python train.py --hidden_size=224 --num_key_value_heads=4 --init_std_qkv=0.0421 --schedule="wsd" --decay_shape="linear" --max_steps=4114
Each number is 200 + 40 x the weight over its row's rms, rounded and kept within 0 to 999. Layers, rows and columns count from 0. The size before them is the row's rms in percent of the matrix's.

# layer 4 attention value, 256x224, rms 0.0423, rows 155-186, columns 0-111
098,235,211,259,231,139,146,200,170,203,181,232,147,247,225,211,172,177,155,227,193,235,194,206,201,227,202,217,235,260,206,240,186,207,155,181,171,211,261,195,171,160,197,199,238,296,180,221,244,181,184,208,224,203,138,263,203,249,194,184,255,169,182,123,234,181,205,212,277,162,169,160,226,183,161,236,238,218,201,108,248,265,196,176,148,216,175,174,184,160,333,223,147,171,264,142,152,159,270,218,148,230,149,164,237,146,146,231,162,240,216,188,187
102,243,240,207,249,187,238,188,193,166,224,270,181,200,210,195,171,161,142,176,196,156,224,249,181,186,266,152,196,187,275,202,159,190,209,190,131,183,182,271,188,189,206,188,191,172,220,106,250,167,171,93,172,240,185,163,205,259,201,251,120,188,206,237,263,212,169,134,136,173,248,150,146,169,224,177,232,182,254,189,238,171,231,175,237,170,216,140,254,234,256,236,236,197,154,224,259,140,176,174,234,147,168,274,276,248,158,180,267,187,170,196,272
103,313,175,216,245,152,228,132,232,154,162,209,233,181,296,217,259,130,214,252,176,138,210,279,228,266,209,148,235,164,218,195,226,182,198,219,187,184,167,233,284,260,196,175,252,142,140,231,238,167,192,223,212,192,124,288,141,174,144,207,221,235,216,166,212,170,206,181,217,190,173,171,142,203,170,227,237,238,196,218,195,241,184,194,191,246,220,190,225,267,264,127,215,229,130,192,200,207,109,269,189,178,186,190,200,143,181,168,268,190,224,259,185
106,159,171,215,204,266,208,262,173,178,169,292,231,209,228,215,277,272,280,239,281,257,219,210,260,275,195,195,181,219,234,198,281,182,184,168,246,153,221,202,232,156,196,118,154,139,141,201,282,220,233,221,178,199,177,176,182,180,179,151,193,270,226,261,227,195,135,302,203,217,170,232,214,195,238,174,208,135,205,139,221,253,124,191,197,197,207,185,160,177,183,178,204,163,207,173,166,237,236,199,253,207,209,201,116,149,194,133,199,204,165,178,130
104,228,118,192,224,195,189,208,231,273,196,214,257,190,196,150,148,190,161,188,139,184,223,267,275,203,214,103,188,211,212,169,185,209,171,206,184,242,159,178,176,211,244,223,286,253,171,222,120,200,211,230,161,172,161,181,222,167,224,221,275,185,159,199,266,193,153,213,159,151,187,222,216,234,117,210,174,183,261,168,183,218,212,250,241,187,181,144,216,177,265,200,201,155,200,181,235,245,183,286,248,189,163,170,170,147,179,229,215,259,229,181,221
104,186,208,181,262,89,144,259,198,204,222,225,222,167,257,227,210,196,271,221,272,237,214,215,218,162,243,179,271,219,225,203,234,170,222,198,179,153,222,230,143,243,188,202,239,196,197,120,134,168,162,253,206,129,196,178,278,205,286,248,195,235,154,204,201,208,210,187,247,183,199,192,103,223,223,165,206,231,252,212,223,292,159,147,178,191,164,201,142,173,210,131,199,205,239,207,129,155,118,149,191,215,224,212,235,224,162,189,137,199,182,276,165
105,91,118,236,145,206,193,249,102,173,260,202,209,114,229,228,200,153,158,158,148,277,153,224,191,164,197,272,241,175,205,215,199,261,158,247,179,270,193,157,156,155,216,185,205,191,206,174,289,161,143,183,192,218,179,190,247,266,198,227,225,213,178,147,173,163,187,281,206,150,156,217,189,218,162,180,226,287,188,220,263,248,264,174,215,141,176,149,216,210,219,182,211,185,201,209,210,188,217,177,162,129,164,205,190,183,214,211,174,173,145,187,169
108,250,172,291,267,167,201,205,143,189,171,244,249,244,220,196,162,260,220,221,181,152,190,251,233,209,144,176,170,260,211,183,207,279,152,249,169,228,213,219,196,187,228,207,230,104,212,288,232,179,213,173,240,224,193,150,162,224,186,107,211,123,190,150,209,171,220,231,234,230,255,237,171,229,137,98,169,208,259,202,213,241,244,189,262,180,248,184,233,187,213,183,135,228,260,221,168,185,136,201,175,231,204,260,249,201,178,176,258,159,142,225,183
104,201,157,162,162,222,143,222,187,186,211,248,102,147,200,251,207,206,242,127,186,185,292,259,194,145,232,280,232,236,243,188,260,233,238,193,191,207,203,195,222,157,197,244,172,190,129,271,252,196,148,264,174,207,202,171,137,209,166,194,159,252,214,193,180,208,269,213,135,161,184,167,191,152,261,234,139,177,215,175,211,210,144,234,221,156,168,178,291,174,252,155,223,196,196,165,252,225,253,208,177,233,157,154,173,213,210,229,180,145,220,298,143
105,126,177,182,201,188,197,258,226,196,168,145,235,217,266,191,195,166,184,152,151,173,274,254,142,171,160,188,256,138,217,176,200,212,133,193,167,195,152,171,144,290,98,263,218,156,230,171,138,167,178,193,189,204,191,244,231,184,137,195,217,159,135,171,226,115,256,199,209,234,248,172,243,255,200,172,143,186,209,171,208,166,176,183,235,258,241,218,133,194,221,193,182,166,221,197,198,203,193,209,193,174,218,203,161,209,217,203,133,151,154,234,75
102,211,223,163,191,224,202,177,245,173,210,259,207,161,239,248,241,193,255,251,175,237,209,153,253,170,198,197,228,197,198,174,156,287,137,196,199,249,105,100,133,247,238,231,220,297,229,191,200,223,140,192,153,161,178,277,195,217,218,184,199,246,208,159,208,195,245,236,219,224,179,264,167,220,211,205,242,187,170,245,240,173,187,163,228,196,204,201,199,217,226,168,154,227,145,234,119,223,198,250,179,214,109,222,224,211,183,140,263,202,177,165,289
108,247,258,139,238,231,183,192,133,159,199,227,294,218,249,167,174,204,142,225,241,229,234,261,252,230,181,164,155,242,226,249,107,224,192,234,176,235,248,237,208,205,241,194,160,175,214,198,242,256,248,206,169,176,200,230,211,219,189,124,149,216,210,170,209,212,204,180,212,223,201,255,193,190,180,222,106,195,203,181,205,109,139,184,196,212,176,226,110,173,205,172,218,110,107,229,180,174,206,231,238,267,236,211,210,148,261,182,207,213,165,291,214
108,149,30,161,278,241,139,193,199,137,212,285,244,189,191,198,188,213,190,184,214,193,193,195,201,196,173,203,188,183,140,229,128,271,180,145,164,216,239,234,243,172,195,195,223,192,195,249,167,178,239,230,139,193,131,294,227,263,157,160,210,217,166,235,209,138,227,208,226,180,145,210,199,258,183,180,215,267,223,263,208,257,207,149,170,269,162,249,222,192,129,223,234,182,202,196,237,242,187,185,210,174,175,228,168,226,183,172,233,190,221,166,265
097,256,192,248,182,205,143,173,215,197,190,196,153,220,190,192,204,208,234,144,250,208,244,228,192,132,244,243,235,191,196,194,187,259,230,214,260,168,178,166,196,182,241,169,187,218,135,219,257,219,215,193,206,145,224,206,291,267,182,219,164,238,237,214,294,138,236,261,229,165,187,241,198,186,192,116,227,157,244,195,132,166,234,227,126,172,205,173,123,280,190,266,236,137,200,201,124,152,223,218,151,157,185,301,223,167,201,217,198,239,169,107,190
100,227,155,208,228,257,114,188,265,219,125,285,192,219,165,135,202,251,208,190,214,111,141,216,178,190,153,174,258,193,174,260,242,204,241,195,208,217,193,139,264,221,265,184,278,208,133,154,208,148,107,223,160,178,123,261,176,235,161,206,145,166,113,186,116,165,190,219,209,203,215,163,237,190,218,230,197,201,182,176,220,153,154,250,203,189,159,203,161,200,208,185,190,200,195,167,120,165,151,121,224,203,127,223,203,251,205,154,171,249,232,194,189
096,251,240,231,198,172,201,270,195,176,162,234,175,207,180,234,189,209,226,166,228,175,178,163,251,242,204,227,167,188,189,230,229,216,185,216,212,254,183,202,202,175,175,120,153,207,267,167,172,242,237,230,193,270,196,135,166,144,245,199,278,221,210,165,176,214,181,261,162,149,227,210,217,174,184,260,176,230,216,219,278,206,244,150,179,193,174,225,226,194,169,174,195,181,201,196,145,207,214,175,187,239,190,205,185,184,203,229,222,135,213,188,240
100,192,300,278,236,208,202,180,219,219,211,219,183,212,237,175,121,196,174,179,202,223,232,247,190,220,257,209,180,176,188,209,148,161,201,168,226,176,269,192,220,241,286,246,193,190,216,155,199,183,196,223,90,197,307,163,161,142,191,260,258,201,180,206,172,190,154,256,147,222,273,280,275,229,186,229,154,214,178,232,158,229,171,276,197,211,274,162,167,178,209,267,160,166,272,264,177,224,139,154,112,208,223,211,232,191,195,182,196,215,225,168,153
101,134,127,155,219,191,284,148,247,218,234,222,168,189,243,195,299,281,164,190,176,198,183,215,223,208,195,216,202,256,233,207,150,175,190,173,156,158,223,222,108,209,230,157,204,251,197,123,224,189,185,261,172,179,174,211,203,223,181,198,205,231,247,137,194,233,219,200,202,230,133,185,203,186,155,179,289,178,169,258,166,227,267,227,245,243,173,204,271,203,200,282,170,109,179,175,225,194,219,196,154,215,267,227,178,207,148,253,222,218,203,245,213
108,237,156,207,196,158,214,168,281,247,137,146,206,203,227,224,194,235,221,156,172,235,321,164,170,123,282,225,206,217,259,163,195,196,197,187,240,161,197,194,251,120,234,280,238,177,216,248,256,231,155,165,170,145,160,232,201,295,196,143,248,159,165,226,204,196,210,271,212,200,237,201,213,248,155,211,208,245,160,223,257,284,204,257,178,245,222,224,210,208,317,189,197,181,178,224,119,250,177,233,203,183,177,254,250,167,237,209,205,197,157,198,145
104,180,236,187,208,229,230,206,191,215,239,170,241,220,211,215,201,260,239,119,145,191,228,249,182,236,124,252,155,151,213,192,238,185,244,205,299,215,192,185,210,180,217,196,204,189,198,198,192,219,143,182,186,216,150,219,199,208,228,186,294,258,212,205,132,145,223,182,138,169,171,202,226,187,183,266,213,212,202,162,150,188,169,226,201,277,181,196,189,262,180,194,147,255,112,255,178,83,239,195,220,254,218,209,306,259,261,179,242,247,202,183,250
104,189,150,195,159,221,186,277,174,222,207,235,147,222,228,267,254,206,164,213,210,214,182,203,198,211,224,227,116,195,251,207,236,234,144,195,169,140,248,152,239,151,237,170,224,227,196,143,141,234,159,153,180,220,195,168,175,191,194,234,218,238,134,145,200,191,211,220,213,194,266,190,232,134,233,213,122,129,267,175,166,190,141,179,267,227,201,171,194,224,135,227,185,229,230,241,178,219,181,95,212,197,192,158,213,188,206,239,166,131,167,181,146
095,196,213,153,196,172,175,198,211,266,215,189,199,159,204,159,227,236,146,286,277,205,210,169,250,219,223,169,129,195,202,232,186,115,188,123,104,191,224,174,230,133,263,218,99,198,158,204,269,200,212,192,154,224,152,255,148,194,229,101,193,135,174,251,167,182,226,195,239,156,265,175,248,222,223,224,248,163,192,241,199,209,183,185,135,207,170,233,238,154,179,156,143,199,125,187,89,155,164,245,238,280,258,233,206,298,212,219,247,223,221,245,181
104,195,281,181,225,201,259,230,158,193,280,224,163,212,257,204,220,154,201,133,220,224,177,213,214,182,264,144,179,227,218,161,268,159,184,304,200,266,219,163,207,169,118,176,247,152,189,239,164,190,261,120,209,220,99,146,202,201,214,187,226,265,154,202,200,247,157,192,223,141,245,196,108,155,100,220,204,189,265,230,116,191,239,197,153,180,270,151,219,172,222,216,218,200,222,194,126,231,163,220,178,166,268,173,195,138,247,171,162,206,237,133,262
104,280,231,199,175,270,187,197,189,161,201,163,259,203,172,214,148,203,109,201,209,194,231,253,227,197,207,227,211,195,195,212,221,174,276,166,207,169,187,240,194,219,203,138,186,191,193,190,215,140,157,288,199,147,178,227,235,253,238,164,234,191,238,271,204,221,142,224,244,219,141,146,203,244,249,260,215,222,263,214,158,250,240,175,211,234,192,151,175,107,133,175,159,240,176,230,265,252,233,227,189,158,192,173,217,148,201,132,204,253,183,198,212
103,218,181,217,232,246,252,212,137,206,201,187,211,167,194,190,237,205,221,223,198,245,253,252,180,210,213,229,227,185,249,137,135,190,108,141,199,182,212,195,168,231,151,226,254,223,162,183,176,220,170,227,191,217,136,141,266,157,222,181,136,204,223,199,221,210,251,221,159,121,178,273,218,160,227,237,226,306,175,260,181,279,128,248,119,182,214,148,198,124,251,208,155,281,223,225,207,196,208,176,251,243,131,276,230,113,303,176,204,188,182,281,245
099,291,242,170,175,166,142,183,199,97,172,182,231,201,165,187,147,218,167,176,150,90,184,170,137,195,198,179,196,196,186,153,247,246,203,234,204,180,237,187,229,183,228,131,137,216,244,148,210,206,193,247,209,230,193,183,195,157,118,196,233,264,199,190,265,173,197,215,170,174,146,201,246,199,212,139,184,218,168,201,189,196,200,190,187,197,312,126,196,132,160,174,248,289,143,161,252,141,160,229,230,310,256,210,156,210,157,214,235,160,166,226,252
099,257,280,172,207,226,237,264,195,145,231,184,162,169,163,181,212,221,147,192,101,270,210,205,180,197,174,246,246,128,185,124,287,243,209,223,265,192,169,192,219,204,214,206,198,238,192,145,227,134,205,143,179,247,213,170,216,156,100,204,222,182,208,175,252,190,255,144,228,193,192,208,164,188,165,171,204,212,173,224,186,256,237,178,113,191,185,206,259,119,181,154,219,116,247,188,174,147,210,258,153,187,178,177,244,198,164,132,203,223,225,209,186
107,226,223,178,161,187,173,186,180,238,138,198,203,253,198,217,221,205,177,182,227,185,156,178,248,161,184,194,239,257,224,129,204,213,210,207,224,252,164,122,243,155,211,173,155,101,266,289,166,207,233,235,187,214,230,256,255,217,232,189,175,211,185,201,197,258,179,191,205,286,160,171,241,197,200,260,251,174,229,197,195,159,138,204,204,152,204,222,89,228,71,168,249,130,161,241,208,268,236,268,192,187,211,208,165,202,194,161,243,180,168,203,161
102,205,246,206,156,187,170,208,184,212,213,166,210,143,237,185,184,155,187,225,174,166,179,214,145,195,124,199,174,257,221,250,143,139,222,212,172,207,160,224,186,128,190,229,248,129,141,177,232,254,140,139,228,165,176,160,186,142,234,163,209,214,188,208,251,246,210,216,202,187,268,145,234,216,89,138,225,190,81,220,254,191,185,179,226,224,197,227,219,216,161,203,234,138,218,133,225,246,226,192,203,164,203,305,171,197,167,113,168,311,213,182,228
102,255,177,162,172,192,222,187,140,261,228,140,189,200,175,244,160,184,195,140,246,202,218,269,202,110,212,177,226,253,273,226,215,278,243,105,230,202,179,230,221,202,233,182,156,189,157,243,207,234,147,279,161,226,181,169,205,149,186,258,149,162,183,205,187,144,195,194,175,177,201,269,168,218,164,132,244,216,232,244,225,200,200,153,293,227,221,242,243,192,213,210,188,190,270,165,182,201,183,188,211,264,207,227,255,216,201,135,210,211,145,226,206
101,224,179,209,195,217,144,182,150,240,212,261,220,227,186,70,246,153,153,153,204,252,162,225,206,236,240,213,165,274,201,153,186,202,253,200,212,192,161,229,188,121,224,212,281,196,222,279,219,157,187,221,223,195,325,190,236,240,196,223,227,153,235,203,241,123,187,199,213,236,257,180,175,169,150,196,182,185,199,260,177,169,215,172,223,200,225,254,208,181,238,112,195,219,180,192,216,127,202,266,247,208,141,200,194,197,187,231,226,160,253,171,211
108,205,239,203,245,169,102,146,185,196,195,242,211,213,164,238,199,217,144,171,255,191,164,173,164,193,233,152,227,222,195,175,196,270,184,211,146,211,221,197,201,219,131,185,211,151,165,214,208,212,298,244,240,257,143,176,187,161,234,293,219,289,198,207,192,196,158,256,174,192,207,136,252,162,136,216,180,170,159,203,173,201,267,146,221,306,178,169,241,167,205,173,234,278,210,217,165,176,143,247,238,215,154,192,195,156,217,172,292,230,162,214,170
# layer 4 attention output (transposed), 256x224, rms 0.0526, rows 155-185, columns 0-111
104,211,164,120,184,175,145,243,141,224,206,231,190,256,252,251,199,123,233,229,204,222,155,147,245,160,191,156,244,194,197,111,237,131,217,210,172,185,220,118,156,217,168,162,199,211,191,224,223,224,190,211,145,149,106,155,201,180,181,168,210,205,245,226,200,215,196,217,57,170,201,211,233,217,188,209,215,164,192,207,188,162,223,246,196,198,301,219,186,215,114,162,216,263,264,238,241,163,245,262,247,134,265,222,219,165,153,240,172,214,208,228,226
110,221,195,218,228,287,171,202,157,162,236,145,242,153,146,177,229,268,183,232,186,199,144,149,235,243,133,263,222,205,201,173,178,204,216,143,166,254,246,215,213,189,158,250,217,230,112,226,126,212,164,291,259,233,217,220,123,189,212,149,161,156,117,168,179,203,170,222,222,208,157,161,242,165,123,201,141,243,187,211,244,270,204,202,115,279,190,215,199,231,179,222,244,150,172,231,159,185,257,302,150,206,204,200,157,195,121,218,213,243,259,196,170
112,189,212,150,135,169,222,174,240,224,219,269,138,209,148,183,163,205,160,201,215,187,193,191,168,204,212,227,173,265,107,187,187,256,305,185,172,187,273,160,173,193,186,219,187,146,248,200,245,218,203,210,166,242,227,113,251,218,275,233,234,184,149,248,197,341,221,228,205,187,167,226,244,274,219,251,117,245,214,262,223,176,162,236,162,190,260,264,166,193,163,281,219,130,263,156,171,246,188,231,219,151,245,176,203,240,173,202,263,195,209,156,195
103,218,256,199,210,127,185,122,182,238,239,157,204,204,162,247,208,150,285,263,168,222,152,168,259,211,210,185,220,129,306,161,217,210,229,224,167,266,218,186,167,288,146,199,263,223,242,173,216,222,134,172,192,220,264,173,222,203,235,171,107,181,211,218,244,199,233,132,174,171,171,242,109,210,201,228,90,210,186,213,199,202,216,229,205,184,149,176,192,180,241,223,158,138,213,249,213,179,186,228,190,205,154,191,194,203,219,167,206,187,217,153,258
103,248,181,115,177,244,170,166,205,230,286,179,155,180,159,185,190,182,235,239,166,259,194,151,182,206,199,193,177,167,154,307,263,167,213,177,170,173,216,244,202,190,120,191,200,260,209,225,271,196,205,103,208,263,222,250,228,206,203,237,179,223,160,234,162,176,206,125,243,215,180,191,193,189,262,199,217,164,216,224,271,187,161,168,149,247,246,201,229,200,139,246,211,192,167,189,203,201,232,147,222,183,210,359,181,156,192,167,248,208,180,253,222
109,217,252,275,167,243,264,210,236,187,189,192,199,149,176,193,166,203,211,253,156,227,202,94,142,228,177,209,155,183,132,166,215,180,217,189,218,247,210,173,186,196,129,258,119,215,197,192,217,151,214,191,166,239,239,229,216,191,254,200,142,237,215,171,189,202,124,193,163,191,207,207,189,209,178,204,211,225,169,178,152,104,236,259,251,208,250,263,177,226,188,228,213,245,136,294,233,206,207,136,204,130,215,196,215,170,221,188,217,146,201,153,276
109,255,256,198,222,174,202,188,252,171,146,161,191,171,209,224,154,204,144,130,221,126,207,128,252,192,222,242,150,233,209,181,124,197,196,270,219,165,231,262,225,216,236,250,131,284,195,300,149,259,219,213,144,189,141,172,163,109,195,162,238,220,190,195,208,190,213,150,166,206,233,157,221,187,211,228,139,206,171,117,164,112,172,192,175,206,146,172,233,205,148,221,193,195,202,194,196,158,193,203,256,207,174,178,194,288,194,185,202,282,219,205,236
112,187,234,102,180,190,168,227,205,159,145,172,170,227,127,205,192,194,166,204,126,222,280,197,208,178,258,206,195,140,184,123,131,111,229,195,128,220,186,160,249,259,191,269,172,232,223,167,177,211,255,189,112,203,204,147,319,200,239,203,135,245,188,219,190,171,200,216,219,256,109,205,263,199,226,241,248,166,188,148,153,203,169,236,136,192,179,176,194,201,211,220,157,206,175,200,282,177,246,178,235,216,211,149,218,160,161,188,249,187,277,111,261
109,178,244,173,242,185,182,175,243,229,167,193,307,254,206,173,184,239,183,271,165,197,145,145,208,226,197,187,205,164,184,228,191,188,161,235,167,178,192,290,137,112,162,143,202,239,216,205,189,234,256,231,195,174,206,207,257,164,275,270,232,217,194,236,174,178,193,192,248,201,161,220,151,198,146,196,219,226,223,228,229,168,173,169,159,198,159,216,146,214,206,262,184,258,231,172,239,143,164,242,141,200,170,212,202,182,239,207,200,211,151,162,155
107,256,225,243,226,138,185,173,231,220,140,228,159,119,268,185,252,317,223,187,181,198,179,148,183,228,246,197,134,223,158,176,207,194,172,205,245,182,256,187,229,143,278,167,127,209,193,177,271,162,193,209,229,180,165,177,187,217,230,171,178,222,206,134,163,277,187,229,174,218,165,171,165,149,222,229,197,270,237,235,138,268,208,251,164,171,150,209,251,232,194,211,141,232,182,199,273,207,212,130,262,166,225,188,237,176,213,271,235,246,137,228,311
113,170,154,211,257,230,179,180,193,200,160,231,246,198,174,208,200,207,172,158,208,216,179,189,244,269,150,187,164,253,233,184,189,202,248,231,139,189,245,210,228,167,141,168,158,161,133,288,179,205,228,194,307,232,212,134,219,228,215,185,174,209,199,128,191,217,152,188,167,223,160,160,252,169,159,220,225,227,167,235,138,290,228,252,157,118,183,171,199,233,217,162,221,127,299,227,227,180,170,241,205,131,198,203,246,172,202,189,208,294,198,237,166
114,214,207,180,191,168,198,266,253,199,194,223,242,203,101,191,263,174,295,210,225,195,222,216,218,198,231,193,178,184,214,167,181,170,95,232,224,206,263,132,246,214,147,219,203,259,147,202,170,180,158,147,225,225,243,160,182,183,151,222,263,213,203,131,221,191,198,290,138,181,277,217,180,137,201,216,220,170,180,215,155,246,193,216,239,185,237,177,261,178,120,240,266,196,218,189,200,145,234,211,211,264,191,172,238,186,187,247,152,205,190,101,245
113,245,312,203,194,177,236,225,195,177,155,230,211,255,130,192,216,232,245,261,205,180,196,198,245,155,195,192,158,189,174,118,189,151,182,246,262,128,207,183,193,170,154,156,241,194,173,233,157,250,243,212,176,217,207,90,232,201,205,226,128,185,228,163,214,230,163,210,208,240,224,246,179,193,174,206,190,163,125,242,181,171,120,316,184,161,226,173,136,164,150,178,235,257,237,172,197,255,235,163,157,236,193,269,217,169,221,246,258,118,142,239,134
109,226,207,126,250,206,210,242,259,142,245,127,277,214,200,261,199,223,190,228,195,286,167,121,193,181,187,173,231,137,166,103,115,256,214,206,207,205,228,258,246,239,194,202,238,179,213,172,214,68,217,215,250,282,100,182,163,124,180,197,171,208,131,177,190,257,165,216,138,154,205,214,190,193,194,243,100,143,213,248,216,140,171,166,245,231,209,178,147,184,207,199,224,247,246,174,301,237,197,169,268,162,221,162,237,225,170,227,190,168,250,242,224
108,211,245,195,221,200,218,214,132,247,214,187,188,225,238,209,200,235,235,149,145,188,207,125,236,176,173,157,144,195,169,181,200,221,244,119,196,235,253,192,198,151,209,222,189,192,333,225,221,196,289,166,225,242,247,150,166,194,258,185,165,191,265,221,291,170,219,245,166,156,169,277,185,178,171,242,213,177,243,247,244,231,204,204,223,225,222,166,208,272,245,140,218,187,133,212,259,167,240,224,187,201,154,246,212,237,164,173,172,150,193,225,197
105,109,191,231,148,192,153,198,205,287,228,220,219,202,236,261,207,149,257,177,162,214,186,199,250,220,278,130,219,178,266,173,278,239,210,108,169,173,188,205,226,230,312,253,268,197,189,281,209,211,142,145,208,180,228,187,211,233,174,280,209,224,203,175,176,215,196,190,175,208,111,166,187,194,210,169,218,238,124,168,175,199,175,239,173,219,193,193,188,194,280,156,209,234,222,218,195,240,229,202,267,232,207,164,272,253,232,162,230,219,282,147,118
107,225,161,181,159,223,135,227,87,176,240,230,233,191,220,205,253,287,274,231,259,291,189,186,200,235,139,171,206,225,128,183,215,221,210,153,147,246,144,214,135,196,188,279,163,254,127,207,186,164,208,242,271,248,157,214,207,181,131,178,209,157,196,162,159,157,182,198,163,209,191,123,168,160,256,186,264,213,262,278,201,227,168,208,238,229,166,224,172,179,200,123,198,260,221,161,183,188,220,242,182,165,263,151,161,208,158,212,211,195,197,177,219
105,209,246,193,187,180,195,211,210,175,166,220,203,201,203,175,139,172,177,240,162,204,242,122,224,182,145,117,187,233,248,174,221,234,208,187,290,165,271,150,235,240,166,182,209,235,112,130,221,165,210,213,168,142,164,172,155,159,163,268,176,150,161,215,194,162,137,155,213,238,242,199,221,222,316,177,157,196,299,285,150,194,230,175,196,208,212,209,153,271,221,131,298,224,235,225,178,225,193,260,174,196,180,238,239,217,258,195,169,185,202,233,212
108,172,189,193,186,148,182,183,161,181,225,190,204,269,194,207,214,138,185,248,195,268,150,241,170,267,195,141,158,148,81,214,226,196,149,278,208,214,275,135,187,279,202,179,184,274,173,207,199,201,256,191,211,250,169,158,209,192,217,195,200,186,241,254,124,300,221,162,261,281,137,151,227,116,195,254,193,149,266,266,160,132,209,181,235,164,225,204,205,210,173,229,243,169,207,174,287,199,254,198,195,202,171,191,262,181,184,170,257,251,217,193,221
107,228,219,224,212,243,185,157,222,119,120,237,253,177,208,243,174,216,200,215,232,213,193,180,169,198,190,225,263,199,186,217,198,315,148,156,97,175,194,266,199,198,191,218,204,97,164,276,201,191,232,184,230,103,274,177,244,238,170,218,219,200,221,232,200,179,216,253,215,168,254,180,222,150,193,198,166,155,250,174,281,228,249,189,275,135,250,261,263,237,234,183,173,280,253,222,224,226,209,169,210,167,179,155,201,191,161,217,214,192,202,262,200
108,207,211,246,203,201,194,131,240,244,140,170,175,186,188,181,220,233,204,188,179,200,134,229,185,222,241,231,256,163,145,262,168,235,197,215,155,313,164,147,214,222,171,241,216,232,226,277,182,206,246,183,174,121,160,234,208,196,208,108,212,117,251,233,209,174,195,158,221,178,140,163,187,239,199,196,246,301,191,201,195,165,207,186,206,135,214,191,216,246,275,220,141,182,182,227,240,160,198,245,110,211,142,228,188,207,128,242,268,209,217,135,292
101,138,217,249,177,265,226,250,190,128,191,165,214,232,204,189,164,173,242,150,178,265,199,256,181,196,208,237,252,206,140,195,181,269,220,198,255,253,215,158,186,207,195,190,291,273,196,190,199,173,177,247,187,217,225,180,246,253,203,278,222,272,193,201,249,221,184,234,168,218,123,186,91,197,156,170,201,183,254,194,137,222,237,264,273,196,177,164,193,176,182,140,197,189,188,210,205,223,204,178,236,226,174,233,182,105,206,221,172,181,247,215,209
109,269,108,144,188,223,196,213,232,276,166,158,233,209,160,232,204,203,257,204,264,209,188,215,247,181,184,221,165,227,231,160,172,241,125,152,182,128,241,235,193,220,159,243,152,223,249,165,180,192,219,292,194,148,237,238,238,182,210,159,180,197,214,180,197,175,221,229,211,140,159,165,160,175,249,257,170,211,154,173,184,217,152,251,228,194,160,172,262,226,222,212,188,219,138,229,196,234,278,210,213,243,201,235,191,194,203,233,183,200,187,217,175
112,218,181,209,199,170,167,227,208,150,241,192,165,155,212,239,197,177,188,256,251,192,177,152,253,203,265,227,198,207,189,216,153,156,203,235,231,236,192,179,130,193,224,205,176,169,178,214,232,259,249,220,190,257,237,154,205,176,215,198,209,182,168,176,268,203,248,176,202,243,257,259,238,198,222,167,151,195,185,200,262,189,206,189,221,218,193,234,209,239,173,187,251,187,238,214,84,162,205,167,292,220,239,294,190,238,251,202,185,168,202,161,208
105,268,107,179,196,177,164,264,244,211,229,247,207,233,212,256,156,211,214,213,134,182,246,109,198,246,186,169,219,191,213,255,175,160,261,286,214,201,256,235,259,163,206,207,189,237,230,155,225,272,213,197,148,227,297,201,160,193,213,163,254,222,161,184,199,184,165,215,148,211,209,141,199,198,178,262,226,126,274,212,189,182,228,186,243,241,246,171,189,233,258,262,244,146,218,187,204,180,238,263,137,176,170,215,224,227,172,150,146,200,265,153,256
106,167,181,168,159,248,243,201,177,205,251,234,192,161,215,217,238,264,178,163,251,214,242,216,239,107,172,266,110,185,199,157,164,109,243,130,297,166,261,217,151,154,220,202,279,198,225,202,194,259,185,246,190,204,170,305,177,175,248,171,169,137,208,245,143,254,203,244,227,220,252,200,156,253,194,264,246,240,160,250,207,193,196,154,240,272,218,193,263,239,223,251,201,151,249,217,195,166,179,236,245,166,187,196,199,192,172,114,228,227,196,178,141
107,219,107,177,182,268,159,190,196,207,273,198,228,248,220,208,166,161,283,159,206,207,172,177,172,179,240,224,117,277,198,199,129,240,179,190,170,130,294,227,209,202,283,141,162,224,209,214,239,233,213,233,260,174,170,247,202,198,201,207,212,217,141,131,227,178,153,250,137,182,177,192,198,324,177,209,185,250,196,251,194,228,199,222,272,212,172,264,91,243,253,181,146,189,163,257,219,182,221,141,231,228,197,222,154,219,142,192,266,195,215,213,215
112,219,194,205,259,195,284,228,229,234,163,234,181,243,192,170,214,190,194,174,193,198,217,208,163,164,217,201,193,209,178,310,288,178,130,185,180,236,221,223,205,144,174,170,227,171,129,187,244,211,221,220,280,220,182,184,116,214,235,212,186,206,177,219,229,164,230,193,277,191,242,263,162,207,227,120,251,216,152,164,264,247,211,223,193,149,221,155,187,185,192,195,125,178,223,189,186,164,235,99,188,182,155,176,199,167,220,195,323,191,271,166,230
108,213,204,204,264,212,254,193,158,155,159,216,208,221,153,218,176,258,248,188,204,219,181,161,287,178,232,226,199,186,197,122,209,303,209,228,224,166,292,233,276,259,111,143,174,215,227,104,236,230,243,169,195,218,226,218,203,252,147,212,205,230,159,199,208,239,254,207,182,258,131,256,192,180,275,212,226,222,258,226,180,253,182,167,204,192,208,229,204,180,102,164,213,184,139,226,192,173,241,162,127,161,247,173,192,203,281,150,220,208,227,249,198
113,216,123,190,187,168,191,182,203,128,265,220,160,241,172,201,168,246,135,301,218,267,136,162,203,213,206,197,241,214,216,127,151,195,185,163,161,190,200,213,214,259,200,219,231,176,275,233,223,184,237,153,199,184,158,218,228,270,214,141,229,200,211,158,281,201,229,221,223,105,218,157,265,199,259,234,109,221,154,177,170,153,112,241,170,222,136,179,173,259,190,186,187,216,184,188,218,198,191,206,227,154,195,212,117,152,235,189,141,134,232,235,191
108,189,194,122,200,223,175,236,215,214,187,209,193,197,223,178,200,253,269,169,201,213,262,295,244,178,223,167,180,205,181,257,206,230,169,89,139,199,179,209,206,180,182,78,122,172,224,211,191,211,176,167,232,160,191,162,227,155,204,225,150,180,185,205,213,264,232,199,185,186,228,218,203,260,190,267,152,222,233,174,222,175,157,251,226,184,106,119,227,174,218,226,254,221,171,221,237,238,193,179,184,171,230,253,163,201,217,214,198,185,130,190,183